config = dict(
    num_hidden_layers=11,
    num_attention_heads=14,
    vocab_size=32768,
    rope_theta=100000.0,
    rope_fraction=1.0,
    attn_scale=0.125,
    init='uniform',
    learning_rate=0.00506,
    beta1=0.9,
    weight_decay=0.0,
    warmup_steps=248,
    decay_shape='linear',
    doc_mask=True,
    dataset='wikipedia_en',
)
Each number is 128 + 32 x the weight over its row's rms, rounded and kept within 0 to 255. Layers, rows and columns count from 0. The size above them is the row's rms in percent of the matrix's.

# layer 4 attention output, 896x896, rms 0.0259, rows 0-104, columns 192-255
size [ 83 103  90  96  85 100 108 112 102  88 108 104  90 101  95  83  90  94  90  93  98 100 104 117 115 114 103 105  93 102 109  94 104 102  93 112  82 106 104 117  85  92  95  88 113  90  89  96 116 100  94  97 104  97 103  95  89 100 112 102 109  97 111 115  94 103 117  97 116 103 110 110 114 103  83 105  87 103 101  96 112  87 101 116 106  83  97  99 101 123 109  96 114 105  95 109 108 113 106 106  92 113 101 108  98]
[[144 129 168 167 172  91 187 158 140  92  96 119 118 128 156 147 127  83 120 146 110 148 111 122 157 147 145 139 169 100 138 142 117 105  96  79 132  84 102 144 116 135 175 111 140 112  96 177  82 107 196 175 164  84 162 111  91 181 165 162 155  92 136 118]
 [124 160 150  95 118 121 115 101  91 154 156 102 109 146 109  95 127 123 118 173 107 119 110 128 107 125 106 130  96  74 160 160 163 115 130  91 139 149 164 128 133  81  97 130 110 137 117 128 102 106 172 154 192 163 113 154 124 120  93  93 172 147  65 126]
 [165 156 127 130 129 110 102 113 138  65 122  98 176 127 129 161 107 100 144 122 143 112  82  98 182 132 146 120 143 106 150 174 160 131 116 139 145 110 168 137 118 139 111 149 107 157 113 140 164 131  88 128 124 101 150 125  85 123 117  95 130  91 151 137]
 [184  99 134 135 120 136  72 133 113 127 167 130 115 130  69 115 153 142 166 155 146 114 136 126 147  69  98 149 140 151 135 110 166 104  87 154 116 141 151 147 112 112 107 125  91  93 163 140  95 145 128 178 141 136 146 146 141 115 134 126 139 105 143  78]
 [125 112 141 134 130 114 108 170 167 138  88 154 118 125 139  99 113 115 109 150 136 133  95 124  96 115 121 171 139 109 131 162 153 101 126 152 142  85  83 114 163 115 157 140 121 147 141 142 135 144  89 141 128 112  98 152 219 127 118 120 124 128 163 110]
 [123 132  93 105  84 129  90 161  94 143 154 127 137 139 100 157 158 122 164 150 128 171  85  99  96 104 132 106  92 103 151 115 114 162 109 138 147 115  94 105  96 168  99 126  99  92 150 232  68 115 134  98 123 118  80 154 126  97  91  89 114 148 112 112]
 [ 94 133 126 138 138 123 128 120 130 150 141 183 155  80 153  96 103 170  91 123 111 142 187 142 126 171  86  89 143  92  99 145 105 109 143 111 141  92  86  77 165 120 125  71 121 124  92 124 159 134 126  86 126 166  90  75 148 107 127 102  84 156 104 114]
 [109 131 106 100 111  96 129 156  98 119 115 123 187 129 118  96 130 163 140  90 148 131 134 121 135 117 141 132 163 108 132 150 101 178 123 115 116 128 136 103 107 159  82  97  74 126 152 171 149 125  70 121 118 115 113 140 123  86 144  84 123 129 133 141]
 [ 96  97 172 105 137 155 166 130 148 118 122  87 139 130  87 162 164  88 172 137 155  68 156 149  86 166 138 162 102 126  95 157 153 197 130 167 162 165 109 151 172 143 148 152 132 102 131  74 134 160 170 122 125 156 184 130 145 162 112 127 122 115 108 145]
 [164 143 126 137 106 113 118 171 155 130 137 147 122 111 145 161  88 133 106 177  90 134  86 110 117 133 136  98 138 126 148 146 123 157 106 111 153 107 128 135 119 118  94  45 106 148  91 173 110  79 165 133 141 109 111 110 158 108 112  84 196 122  66 160]
 [162 148 144 174 167 101  90 115  60 155 197 118 176 136 159 109 130 145 131 114 122 150 117 127 138 146 175 149 133 139  91 173 111  85 145  70 139  98 210 146  62   4 136  75  83 120 134 123 119 100 115 144 145 145 124 184 110 123 102  81 124 154 172 148]
 [120 125 160 122  99 116  78 101 145 142 149 108 131 131 100 112 113 149 156 147 141 154 129 113  98 137 106  84 132  85 122 130 145 152  82 141 148 170 119 125 111 120 156 133 135 130 104  93 108 162 166 158 115 138 107  54 151 122 129 112  97 132 127 136]
 [137 157  96 182  80 102 106  84 106 111 164  97 166 147 117 161 105 103 131 120 108 142  87 137 152 145 161 128 142 116  85 105 133  90  88 162 105  83 170 117  59 100 138 124 110 165 136 114 112  69 142 121 104  69 104 138 123  86 142 113 118  81 152 110]
 [123 153 122 120 120 130 108 139  82 132 121 101 138 117 144 153  93 151 120 142 114 101 154 121 141 121 131 139 123 115 121 139 119 141 129 124 117 130 136 110 149 124  87 138 103 135 143 185 112 150 113 124 133 130 128 145 124 124 122 125 159 182 150 133]
 [144 139 167 137 189 122 118 100  83 131 187 157 121 135  65 151 136 149 174 175 165 109 126 131 154 182 160 113  88 132 117 128 239  75  68 119 154 130 202 137  94 126 152 134 117 111 102 122 127 111 128 171 148 158 190 128 178  94 116 108 144 162 133 148]
 [113 123 114 119 131 107  99 111 139 131 181 147 125 162  57 140 164 108 151 144 182 119  94 142 174 110 176 126 126 126  87 128 125  89 127 153 122 125 124 135 101 165 128 101 142  85 134 156 136 142 150 155  71 119 113 144 143  93 148 105 144  94 144 155]
 [ 98 133 146 149 172 120 157 105 195 137 106 128  98 141 137 122 159 135  88  88 146 131 149 134 125 162 134 134 153 151 131 152  81 186 140 129  98  70 105 131 139 129 158 140 133 151  63 126 165 110 131 145 111 139  92 118 135 133 115 149  79 149  70 118]
 [127 121 139  95 126 142 107 158 102 153 104 131 137 139 126 152 125 136  95 135 151  96 125 135 145 166 153 121 101 124 126 138  91 115 109 132 102 143 121 141 121 159 177 164 146 119 117 104 146 165  83  53 114 156 121  85 149 158 132 118  72  80 127 117]
 [ 77 130 126 108 116 181 134 167 142  99  71  97  91  88 146  99 108 111 154 189 100 125 150 140 144 122 131 135 105 126 125  75 101 119  78 143 142 159 148  83 234 162 102 203 115 180 175 133  99 144 116 112 162 124 111 133 150 139  98 112 133 138 112 119]
 [119 164 120 111 108  91 101 132 119 159 140 138  90 137 127 141 126 143 122 133 129 140  84 132 157 108 128 128  79 137 148 152 177 177 127 146  87  84 120 145 134 133 105 107  88  99 114 112 115 156 107 190 135 133 154 149 180  46 112 123 158 176 123 135]
 [127 116 168 125 124 168 163 107 147 140 116 149 123 149 148 131  85 158 137 130 116 130 135 139 155 164 151 123 141 126 118 151  92 122 102 144 149 157 122 118 170  94 153 141 113 122 119 134 126 161 109 123 122 103 110 103 110 107  92 142 121  67 143 159]
 [130 128 157 112 109  98 140 131 119 151 106 124 109  71 110 154 102 128 130 116  98 150 153  83 188 154 139 103 166 132 152 137  80 158  87 119 162 148 170 108 137 112 126 138 127 121 107 141 111 114 138 175 151 136 181 164 130 105 120 140 131 126 153 119]
 [ 62 135 149 149 117 143  75 139  88 198 147 136 134 159  93 134 179 105 150 174 108 118 139 129 124 104 122 150 104  84 137 121 114 157 128 141 131 119 152  77  95 127  59  96 122 113 160 134 100 129 120 174  99 168 109 173 118 149 137 101  69 110 122 180]
 [137 111 153 139  71 100 168  65 205 105 102 195  72 147 114  95 111 122 122 171 191 139 141 182 161 133 155 124  79 139 148  92  85 113 110 120  84 102 126  91 141  82 208 114 157 175 107 127 128 195 102 122 156 104 103 135 114 107 123 158 138  76 111 137]
 [140 186 119 119 134 136 140 185 121 115  86 161 131 111  56 136 102 122 136 180  94 120 129 122 167 100 147 176 112 107 137  92 149 155  78 103 122 117 144 119 143 150 129 108 206 163  98 114 130 128 138 130  62 132 134 114  95 139 111 142 121 131 130 128]
 [109 122 104 144  92  53 124  89 106  75 171 120 147 108 118 128  98 137 163  83 134 135 138 167 175 163 147  66 115 111 126 122 127 166  94 171 101  87 105  67 119 151 116  98  88 134 111 189 167 157 134 119  91 139  94 137 163  68 112 101 127 104  93 156]
 [129 139  93 143 145 164 112  93 152 146 173 151  75 191  94 161 155  92 132 159 117 144 175 148  86 114 101 145 151 166  94 149 166 138 166 151 125  99 138 126  94  93 114 142 146  99 136 122  67 137 154 138 123  86 118 151 132 157  89 144  92 139 130 107]
 [120 146  70 122 111 151  87 125 104 124 145 139 142 122 175 115 161 140  79 125 116 140  98 126 122 119 100 122 120  91 142 112 117 131 146 195 125  96 172  76 106 170  96 153 168 185 140 149 129  67 141 146 135 167 127 210 150 126 132 119 129 166 102 178]
 [ 95  54 103 104 128 148 110 111 108 104  95 110 165 124 136 141 133 109 165 151 161 119 139 112 175 112 116 146 157 151  89  88 119 140  90  95  65 132 144 115 161 119 125 144 123 138 123 155 168 126  86 100 163  92 155 104 147 106 106 158  89  74 112 172]
 [ 61 129 114 147 111 172 122 175 126 196  92 165 122 122 145 132  95 119 155 164 103 117 172  68  90 114  83 167 100 181 137 107 134 115 149 134 141 162 155  77 186 107 121 181 168 139 136 127 113 137  93  54 116 141  86 161 151 135  97 160  99 109 166 109]
 [127 127 109 138 132 116 159  90 110 125 155 148  96 166 124 144 149 138 103 133 139 106 124 180 158  89 142  86 119 103  59  80 119 164 109 156  31 118 118 170 106 174 163  88 177 122 117  84 155 106 174  99 110 124 139 122 119  63 164 143 117 130  59 154]
 [135 147 163 180 148 126 105 101 146 141 161 107 138 164 161  89 150 194 121 150 167 151  96 165 118 117 178 125 150 143 116 138  98 120 106 140 116 109  74 144 112  99 153  68 125 143  94 115 121 122 115 105 103 134  94 126 117 112 152  95 124 141 105 108]
 [122 131  73 101 106 176 140 202  87 133 119 166 107 145 160  73 124  83  94 142 116 158 115 141 184 131 116 144 102 129 103  78  44 134 152 121 112 153 135 136 139 147 154 137 163 127 101 154 148 154  80 115 160 104 100 138 170 120 146 121  96 130  73 147]
 [102 155  82 100 136  92 162 126  94  95  98 143  97 158 113 117 122 104 146 159 148 105 156 175 181 134 160  99 128  95 134  79  93 174 102 146  71 150 140 155 146 152  90  92 177 122 107 150 133 144 169 169 134  88 147 130 111 130 148 112 131 135 115 112]
 [163 137 130 131 188 147 155 112 109 115 101 140 131 135 150 139 108  97  74 125 143  98 156 154 144 118 121 139 149 137 111 109 133 117 114 119 144 147 158 130 142 140 149 153 138 162 134  82 161 123 175 113 135 181 135 155 159 147 147 122 188 163 114 126]
 [123 109 160  41 178 139 172 109  90 119 134 159  76 164 101 105 161  72 165 105 165  74 177 143 198 111 100 138 139 151  96  93 158 151 100 150 115 145 159 165 158  76 129 133 125 116 169  80 153 143 129 154 112 121 183 135 126  92  91 144 168  96 164 163]
 [138 147 131 164 108 144 122 152 137  99 136 110  99 141  96  90 165  80 127 157 107 122  94 158 158 124 140 135 146 117 115 109 155 131 127 144 120 133 101 160 150 141 103 172  91 136 149 161  99 148 138 125 112  98 133 125 117 144 139 156 158 120  96 129]
 [143 109 161 116 123 132 168 136 149 124 112  85  96 106 102 119 134  90 166 141 128 117 121 123 132 113 134 195 157 152  87  63 116  97 111 109 163 150 165 157 116  69 170 160 179 138 173 113  92  99 121 135 112 153 137 132 114 161  82 136 110 126 154 156]
 [118 129  71 107 138 157 109 148  89 102 111 118 145 145 141 184 167  96  78 100  77 114 185 120 155  86  88 137 136 126 131 139 107 202 172 102 164 124 158 128 156 143  82 122  88 137  86 141 129 121 161 108 102 110 160 162 107 114 120 129 141 111 111 102]
 [111 145 188 149 110 100 157 111 150  73 114 128 117 110  71 137 139 113 154 150  92 135  99 165 148  96 163 142 141 138 126 138 170 160 122 120 173 107 105 109 132  87 156 106  84 105 100  94 137 142 124 110  88 119 141 172 105 130  55 128 193 117 128 157]
 [ 56  93 154 155  89 132 132 102 124 122 140 109  71 176 138 167 108 133 150 176 104 123 132 163 105 140 114 136  85 150  85 148 144 121  59 121 132 115  97 155 148 134 139 170 113 135 155 126  63 140 158 108 122 117 119  61 161 134 145 111  75 126 116  52]
 [146 154 127 157 142 100 116 100 126 119  93 120 171 110 100 202 104 161 118  75 108 130 139 156 139 134 162  99 145 151 117 176 135 138 113  97 124 144 143 141  93 155 165  76  90 162 116 145 139 145 102 144 100 115  95  83 120 145 182 163 108 102 143  81]
 [130 111  81 191 101 169 109 120 145 151 162 127 169 160 125 139 113 139 101 158 116 169 123 139 135 141 187 117 138  84 143 112 120 104 159 145 109 168 135 164  95 145  96  90 180 106 153 134 170 130 156 113  82 111  81 130 173 146 133 110  91 108 128 128]
 [177  79 138 138 156 110  93 172  87 122 126  87  98 108 102 168  85 179 168 101 143 144  84 122 148 144 156 120 146 121 172 172 163 138  93  74 110 127 173 100 133 106 112 111 132  69  92 111 117 107  97 197 154 104 190 109  98 114 141 121 136 183 150 178]
 [136 157 109 142  83 143  68 153 140 142 143 135 211 145 183 126 112 107 125 152 165 146  82 140 112  97 166 102  93 103 163 125  79 153 160 112  99 138 119 173  82 162  98 125 109 108 120 153 119 171 122 110  96 133 121 107 160 140 150 143 142 119 140 152]
 [155 142 126  39 158 133 138 145 110 119  95 146 176 124  99 148 135 117 166  89 104 147 138 138 168 137 143 136 198 114 133 162 134 100 160 109 159 115 161 144 105 149  91  96  94 135 155 149 134 142 127 103 122 118 192 104 161  92 119  99 190  63 148 190]
 [120 180 128 134 125 121 115 137 155 105 124 159 141  74 115 102 159 134  91 140 142  79 158 168 130 149 174  93  84  51 141 118 117 117  93 146 116 108  85  86 103 143 129  65 123 149  74 124 129 137 118  64 103 122 171 108 110  99 125 116 138 114 126 156]
 [121 101 174 107  95 167 171 132 142 141  97  53 110 154 134 126 169  85 119 123 110 151 130 112 128 111  61 139 138 127 120  96 113 183 102 131 125  88 106 160 145 171 166 154 147 132 143 112 126  82 121 104 145 125 166 104 118 130 148 143 118 130 140 132]
 [121  99 123 130  81  76 143 122 125  71 108 115  94 116 136 124 146 108 100  68  82 169  98 192 143  93 138 108 159 108 144 136 125 155  51 178  86  87 149  71 138 162 110 138 151 158 127 203 130 152 151 184 162 126 110 155 160  84 171 107 158 137  88 134]
 [161 139 159 149 114  68  94 151  91 100 112 121 139 109 123 174 116 122 100 145  96 147  92 166 139 127 160 131 128  91 141 109 118 163  63  99 110  67  85 112 136 119 163 105  98 127 120 123 144 114  98 111 108 104 133 108 125 145 110 104 175 182 111 113]
 [127 144 163 150 128 202  81 158 132 118 128 175 116 159 134  96 108 117 106 159 141 120 140 140 155 142  68 125  99 118 143 137 132 137 154 108  92  86  60 146 137 148  92 112 136 117 136 120 165 120 144 153 108 110 148 127 136 175 176 124  97 128 104  63]
 [126  99 102 151 115 129 177 136 142 100 138 136  78 147 139 163 123 148 106 135  96 185 171 115 111  77 145 127  69 132  95 110 138 126 168 105 205 176 142 115 104 129 142 117 128 125  97 138 117 178 133 101 102 109 128 115  91  85 165 170  91  96 189 132]
 [118  81  75 104 116 149 127 182 144  79 167  95 140 163 152 129 122  95 187 126 126 107 134 134 120  91 133 177 184 125  80  83 126 155 173 191 160 102 140 139 153 130  54 151  81 162 152 217 126  95 119  90 138  84 165  81 121  42 142 127  94 104 127 148]
 [121 104 105 126 141 168 147 133 108 166 133 108 103 105 162  89  92 141 161  93 155 170 127 140  93 144 171 125 106 160 136 154 116  71 155  88 124 113 143 113 134 100 148 133 150  99 123 140 139 146 103 144 133 134 113 145 159 151 124 166 123 141 142 134]
 [122 123 109 177 141 103 134 150 167  83 116 122 105 105 126 138 134 118 134 104 134  98 136 115 126 125 168 155 130 132 119 128 163 116  70 171 142  98  92  69 134  97 114 110 147 128 133 110 119 126  91 131 135 141  61 151  97 121 139 110 156 119 153 121]
 [123 116 188 120 186 100 147 108 128 110 143  93 109 107 107 119 153 118 106 134  81  96 140 155 153  81 123 182 131 107  86 110 197 126 121 138 173 154 110 144 114  58 114 143 107 112 122 117 139 120 155 115  98 107 129 101  61 128 155 138 105 119 162 122]
 [143 125 156 123 106 169  96  96 129 170 117  75 153  86 125 130 124 150 166 146 165 134 108 127 126 135 160 122 137 136 151 125 134 153 131  96 164 139 156 156 125 133 171 110  97  92 114  97 136 113 155 116 121 133 127 112  86 153 104 109 151 147 130 135]
 [129 167 135 154 141 111  99 176 124 146 118 123 134 109 111 102 153 126 101 155  85 142  97 105 119 119 116  92  93 110 200 167  90 166 155 133 122  72 140  52 133 156 125 132 109 101 132 171 111 125 136 125 148 152 100 184 145 156  98 105 156 180  98 131]
 [186 143 159 142 145  96 106 119 129 114 167 111 142 118 180 117 127 168 119 138 139 139  33 117 136 121 166 155 116 105 144  92 108  86 125 139 129  78  95 169 100 158 116 122  91 103 126 138 103  70 105 119 109 143 119 139 118 142 164 116 165 147 179 114]
 [115  92 139  66 106 127 157 128 110  94 101 112 123 126  83 116 169 121 110  87 106  67 180 134 124 122  70 114 152 122 108 126 164 206 159 144 161  81 124 100 105 149 140  99  54 143  93 167 155 131 115  49 110 153 173 180 143  99  60  56 124 129 109 174]
 [131 148 116  87 127  89 104 144 107 154  84 172 138  74 129 164 125 142 113 110 116 113 125 104 107  83 111 118 169  98 157 185  74 147 145  87 149 105  98 109 143 150  98 125  67 103 150 151 137 132  76  94  96 117 137  99 143 137 142  99  77 123 109 108]
 [111  81  84  82 152 100 148 168 104  95 139 123 106 130 126 129 158 134 157 144 118 154 131 160 155 144 101 126 130  77  98 124 104 140 124 164 138 141 138  94 147 140  94  93 121 134 103 107 159  90 133 151 134 137 157 110 113  56  91 121 105 159  96 161]
 [122 131 108 187  75 119 105 129 138 158 164 132 144 131 153 127 118 122  71 121  89 173  93 139 113 151  97  95 111 138 139 128 114  90 138 183 169  96 114 104 129 101 129 141 130 132 143 118 139  90 138 112 130 149  82 135 170 129 130 115 146 189 105 114]
 [133  85 182 142 109 124 116 136 128 169 177 131 120 120 154 166 141 123 103 142 147 114 111  73  82 161  83 141 116 138 153 121 171 135 153 129 158 143 151  96 106 158 151 141 150 142 165  93  87  90 140 142 156  87 195 160 160 164 150 144 134 161 169 137]
 [ 79 111 123 110 170 171 129 149 144 134 122 162  92 178 159 163 143 118 163 165 157 112 136 114 157 144 114 137 126 146 138 134 115 188 135  84 109 126 177 122 127 130 130 162 132 126 156 131 102 164 184 161 127 159 149 139 170 123 136 123 123 134 133 121]
 [172 154 108 110 120 101  87 136 112 150 112 103 122  74 138 134 107 150  90  78 134  71 164  94 117 149 125 118 155 127 154 159 101 129 112 109 105 119 149 129 147 121  82  88 125  76 125 143 149 149 118 159 128 138 121 109 144 126 151  92 138 147 130 138]
 [132 132 135 122 108 143 157 137 139 140 139  52 188  63 108 155  91 141 148 133 120 171 163  54 117 142 151 113 127 141 105 119 174 103 114 114 178 195 184 130 131 108 159 166 165  66 104 152  97 174 171 135 139 142 143  83 111 120 104 144 110 105 179 122]
 [135 127 130 176  96 121 105  98 117 150 189  61 176 188 174  97  87 150 148 144 137 155 160 104 122 123 146  81 114 163 177  88 134  67 144 116 127 164 129 164 131  76 132 134 159 137 152 146 128 127 136 135 191 144 116 141 105 167 149 133 111 108 153 122]
 [149 110 126 167 132 113 155 158 164  67 118  58 115 141 145  87 166  79  79 108  74 159  61 198  88 160 104 151 121 116  80  34  77 152 119 170 134  98 131 103 128 170 146 150 155 172 109  76 146  69 117  85 115 100  59  98 123 107 176 142 108 193  83 116]
 [160 100 102 166 107  65  68  86 137  93 161 167 139 184 117 123 122  30 102 131 127 173  84 139 108 162 140 106  71 122  66  53 109 158 124 135 150 155 149 167  55 125 106  71 124 126 116 121 111 142 126 117  43 121 130 137 138 108 124  86  89 110 129 172]
 [155 108 131 104 160 116 167 190 151  80  80 128 207  75 171 139 133 109 100  90 117  93 123  98 170  72 113 141 181  92 106 151 127 160 138  74 140 102 164 117 159 200 124 119 112 157 112 168 195 119  99 119 117  86 212 109 140 115 111 156 132 143 172 144]
 [136 148 132 134 155 137  78 161 126 155 153  94 149 117 165 105 105 142 172 181 134  98  70 111 140 152 141  97  97 120 141 100 169 101 109  91 161 105 140 156 120  92 128 189  97  68 114 127  65 149 144  85 125 167 146  87 151 146 101 122 105 165 138 138]
 [114 141 115 178  87 167 108 157 126 132 133 153 176 109 173 123  65  88 125 125 107 112 145  81 129 149 132  90 127 138 112 172 141 133 135 131 126 154 153 107 158 104 131 125 101 153 125 145 150 143 128 142 161 138 132 126 166 157  97 162 143 136 145 122]
 [140 125 173 169 156 126 135 136 124 149 139 126 119 139 124  95 148 136  88 124 148 133  81  99 127 143 120 164 136 112 106 134 201 140 122 136 145 125 164 169 117 139 134 146 126 109 130 142 155 109 147 135 132 148 137 130 115 160 163 135 156 198 169 131]
 [126 163 123 137  86 146 112 104 106 133 155  97 123 123 134 156 125 112  88 148  94 106 152 118 106 132 113 104 149 122 121 123 105 173  66 135 144 119 113 140 136 118 138  86 115 121 110 113 128  64 122 133  81 145 123 170 142 101  84 112 136 129 149 161]
 [107 143  94 102  93 118 105 104 132 140  86 127 136 107  82 119 132 146 141 126  98 126  93 108 142 139 119  73 160 118 160 100  69 158  74 144 135  88 106  98 141 132 142 121  94 116 166 128 176 113 108  84  98 172 110 140 113 103  99  86 125 142  69 149]
 [105 126 144 150 132 119 110 125  97 110 126 109 188 163 120 162 150 147 138 131 126 117  79  97  84 170 154 133 140 122 138 117 132 127 100 124 149 138 117 112  97 125 162 120 117 160 124 158 140 101 126 158 134 111 125 142 109 167 166 125 118 142 166  78]
 [ 67 178 132 149 120 147 138 108  90 150 101 120  64 154 139 178 135 116 135 137 145  74 186 123 158 149 114 127 116 163  99  92 155 125  96 125 111 128 134 149 182 114 132 209 149 160 142 123 133 157  99 101 157 135 161 139 144 128 103 164 101 137 151  75]
 [153 144 179 129  77 156 108 132 116 156 112 109 169 112 139 108  93 180 134 138 138 150 126 113 146 145 158  93 160 103 180 138 138 119  99 110 102  95  98  98 145 132 140 146 146 116 108 145 111 151 106 163 156 117 128 121 134 139 116 140 129  99 145 137]
 [158 124 152 121 165 157 174 127 151  91 112 110  80 103 109 126 132 124 110 139 181 129 117 129 130 119 181 112 139 118  88 104 176 143  89  57  80 101  91 140  99 182 170  66 139 106  74 157 138 168 109  75 115 138 166 132 164 117 119 110 106 139 156 141]
 [104  97 198 159 122 119 195 137 192 113 133 122 106 158 106  63 191 133 139 157 126 117 134 148 136 116 139 186 148 115  85  92 110 125 100 184 116 162 126 136 154  83 166 102 184 173 156  40 149  94 151 136 180 154  78  99  88 126 177 125  99 139 132  79]
 [169 125 112  88 104 156 134 177 119 124 113 146 135 137 115 191  89  91 118 104  72 102 130 111 184 164  99 121 147  99 134 109  89 182  95 110 136 131 190 190 170 169  96 114  96 127 188 166 136 140 149 161 112  78 151  58  92 105 137 116 135 132  91 126]
 [113  99 111 140  72 112 163 157  99 111 104 174 120 130 152 133 168 136 145  80  80 119 137 165 118 115  94 117 174  93  83 142 131 159 136 115 129  88 116 108 153 151 196 139 115 173 174 149 125 135 121 126 144 101  97 108 137  45 202 132 109 151  80  98]
 [124  91 124 131 104 137 130 112 132 156 117 132  86 180 124 208 158 125 123 105 163 122 124 127 145 118 125 126 120 160 117 137 142 135 122  90 162 157 134 135  76 177 171 138 125 154 175 127  93 180 115 116 138  89 155 162 107 147 142 172 134 114 164 107]
 [ 85 100 133 159 173 181 172 128 147 135 155  98 139 153 102 118 165 122 139 105 103 163 189 149  81 145 111 134 140 133  91 126 134 137 187 189 151 176  98 128 145 104 139 144 161 129 154  64 130 123 150 116 126  73 135 101 136 157 117 161  44 123 157  88]
 [114  86  88 104 134 149 140 141 130 139 142 156 139 122 111 139  95 116 111  96 137  98 148 152 156 113 154 128 144 160 128 152 135 115 151 120 130 155 159  93 130 114 122 131 123 136 172 139 139  91  84  99 121 112 178 127  92  87 136 127 111 173 133 118]
 [169  95 199 198  90 115 145 155 184 117 120 146 191 130 165 101  96 116 102 136 146 142 167  92 175 125  95 128 124 126 138 120 130 100 175  89 131 156  75 121 159 153 167 129 144 135 149 104 179 114 135 124 164 166 118 123 147 170 172 188 108 124 158 123]
 [129 137 123  92 172 151 155 179 158 100 104  99 116 121 119 135 145 109 114  92 147  98 123 143 161 118 131 181 146 170 126 162 141 170 133  85 146 136 143 110 108 108 158 105 135 137  80 146 155 118 112  91 139 130 116 185 113 113 114 124 153 139  99  91]
 [121 100 143 116  81 156 151 142 189 120 109 156  89  93 136  99  78 143 122 127 118 153 115  87 144 163  45 127 147 128 125 102 116 152 138 104 180 124 169  68 159 155 148 143 141 159 166 170 153 151 108 121 151 168 101 129 141  81 138 148 130 124  76 116]
 [137 171 142 177 128 122 132 158 114 131 132  76  89 126 102 151 140 146  84 128 138 123 126 125 141 107 129 186 143 131 137 194 153 137  95 121 118 136 159 136  96 163 171 135 154 167  93 116  78 122 154 140 152 163 127 138 130 156 171 138 166 129 154 100]
 [137 150 156  84  64 150  76 155 146 147 167 124 175 135 171 114 143 117 112 130 151 121 121 139  96 102 147 142 102  93 141 120 107 128 139 174 122 195  77 147  77 130 125  88 150 163 151 157 138 153 118 102  83 148 118 160 127 156 118  83 130 123 121 114]
 [ 99 123 131 108 131 106 115 131 120 107 181 133 125 119  93  73 147 133 115  76 126 134 110 175  70 168 140 106 103 110 155 152 121 114 159 179 127 139  87  78 117 111 111 102 130  91 126 140 118 126 102 127 116 133  88 185 130 142  98  99  85 125 141  67]
 [ 96 125 120 101 145 120 159 112  80 109 124  84 138 148 108  92 167 105 131 135 142  69 158 115 102 103 118  95  96 167 145 129  94 147 179 111 162 101  89 132 121  96 131  98 127 145 124  63 159  86 147 109 151 141 198 186 117 146  65 105 123 142 182 163]
 [ 75 122  92 111 122 144  89 121 130 125 152 146 120 136 163 109 111 106 144 137 165 107 151 180 108 141 120 146 102 126  91  65  94 125 104 148  97 173  66 160 129 112 132 119 158 126 129 133 116 148  91 133  77 149 104  99 135 132 134 151  41  94 130  96]
 [110 115 151 123 150 144 111 160 129 137 158 149 151 124 103 165 112 128 151 140 103 114 112 135 144 124 112 155 150 183 153 152 111 166 136  93 109 157 133 140 171 106 152 135 120 127 153  73 163 117 137 162 146 133 140 140 102 169 132 178 162 116 114 114]
 [151  95 109 127  92 137 155 140 137 107  67 149 150 110 125 211 107 166 159 123  76 154 155  96 137 145  96 100 186 174  93 167 122 208 104 121 141 120 176 128 151 160  88 138 120 109 109  98 183 124 139 168 103  85 147 130 142 107  95 150 155 132 115 165]
 [104 169 140 130 134 200 109 104 112 132 105 165 111 178 117 154 117 141 183 164 170 146 136 157 166 108 162 140  67 121 145 153 111 112 168  94 104 158  91 183 106 163 115 189 135 122 153 110 115 182 122 129 124 135 124 131  78 133 131 161 102 107 117  93]
 [132 115 107  94 118 104 110 155  62  87 120 105 166 148  93 148 157 115 176 114 111 148 148 143 167 104 169 110 137  91 107 131  97 150 124 179  72 111 150 144 160 110  88 120 119 123 143 147 149 157 154 157 123  99 165 113 125  71 131 105 150 129 118 115]
 [170 149 131  95 167 144  83  75 125 136 137 113 208 130 133 156 149 123 174 103 186  96  73  65 116 180 177 137 169 163 152 106 140 115 128 158  80 158 131 165 121 100 108  72 117  73 140 104 172 104 138 153 123 130  92 131  93 131 144 119 163  64 120 159]
 [121 195 164 131 182 201 141 123 145 150 107 129  66 166 130 113 131 128 115 186 106  72 136 103  55 128 101 152 108 151 129 125 129 126 120 102 118  85  96 117 146 117 125 135 179 109 134 127  68 117 163 107 113 133 169 160 149 146 117 145 116 140 126  49]
 [126  95 101 113 104 132 120 106 138 136 196 161 138 135 105 178 126 146 125 128 127 168 148 109 102  79 130 150 171 135  94 159 185 148 139 148 149 112 175 151 101 144 123  62 115 142 176 166 115 103 116 143  98 143 155 168 146 119 140 158 138  92 140 104]
 [143 125 135 109 143 163 125 141 139  99 128 118 121 116  86 121 147  86 169 159 116  84  98 119 151 116 156 169 129 190 112 100 168 131 122  95  98 151 146 146 131  85 110 137 119 139 136 110 125 106 127 118 158 118 157 193  72 120  54 122 148 138 142 148]
 [120 101 205 123 144 154 139 100 149 124 130 146 123 124 110 101 141 137 140 147 140 122 107 144 122 130 111 173 118 112  94 119 131 139 131 162 107 161 133 124 105 155 122 145 118 121 160  92 167 121 133 129 112 136  96 123 159 159 112 145 137 111 131 138]
 [141 135  85 108 168 157 174 143 130  81  95 137 152 130 197 128 104 103 176 120 138 132 108 159 114 123 162  86 148 153 106 121 100  92 143 128 116  66 112 119 172 156 155 145 131 178  99 121 125  78 152 117 114 104 182 130 127 123 122 151 149 143 140 153]
 [142 132 108 132 107 164  88 112 121 148 118 168 123 117 104 160  77 129 114 151 155 115 125  93 112 154 182 123 132 130 151 185 115 112  92 148 145 134 129 178 118 103 102  80 117  86 167 121  90 124  98 163 123 129 152 146 143 127  82 119 192 108 145  91]]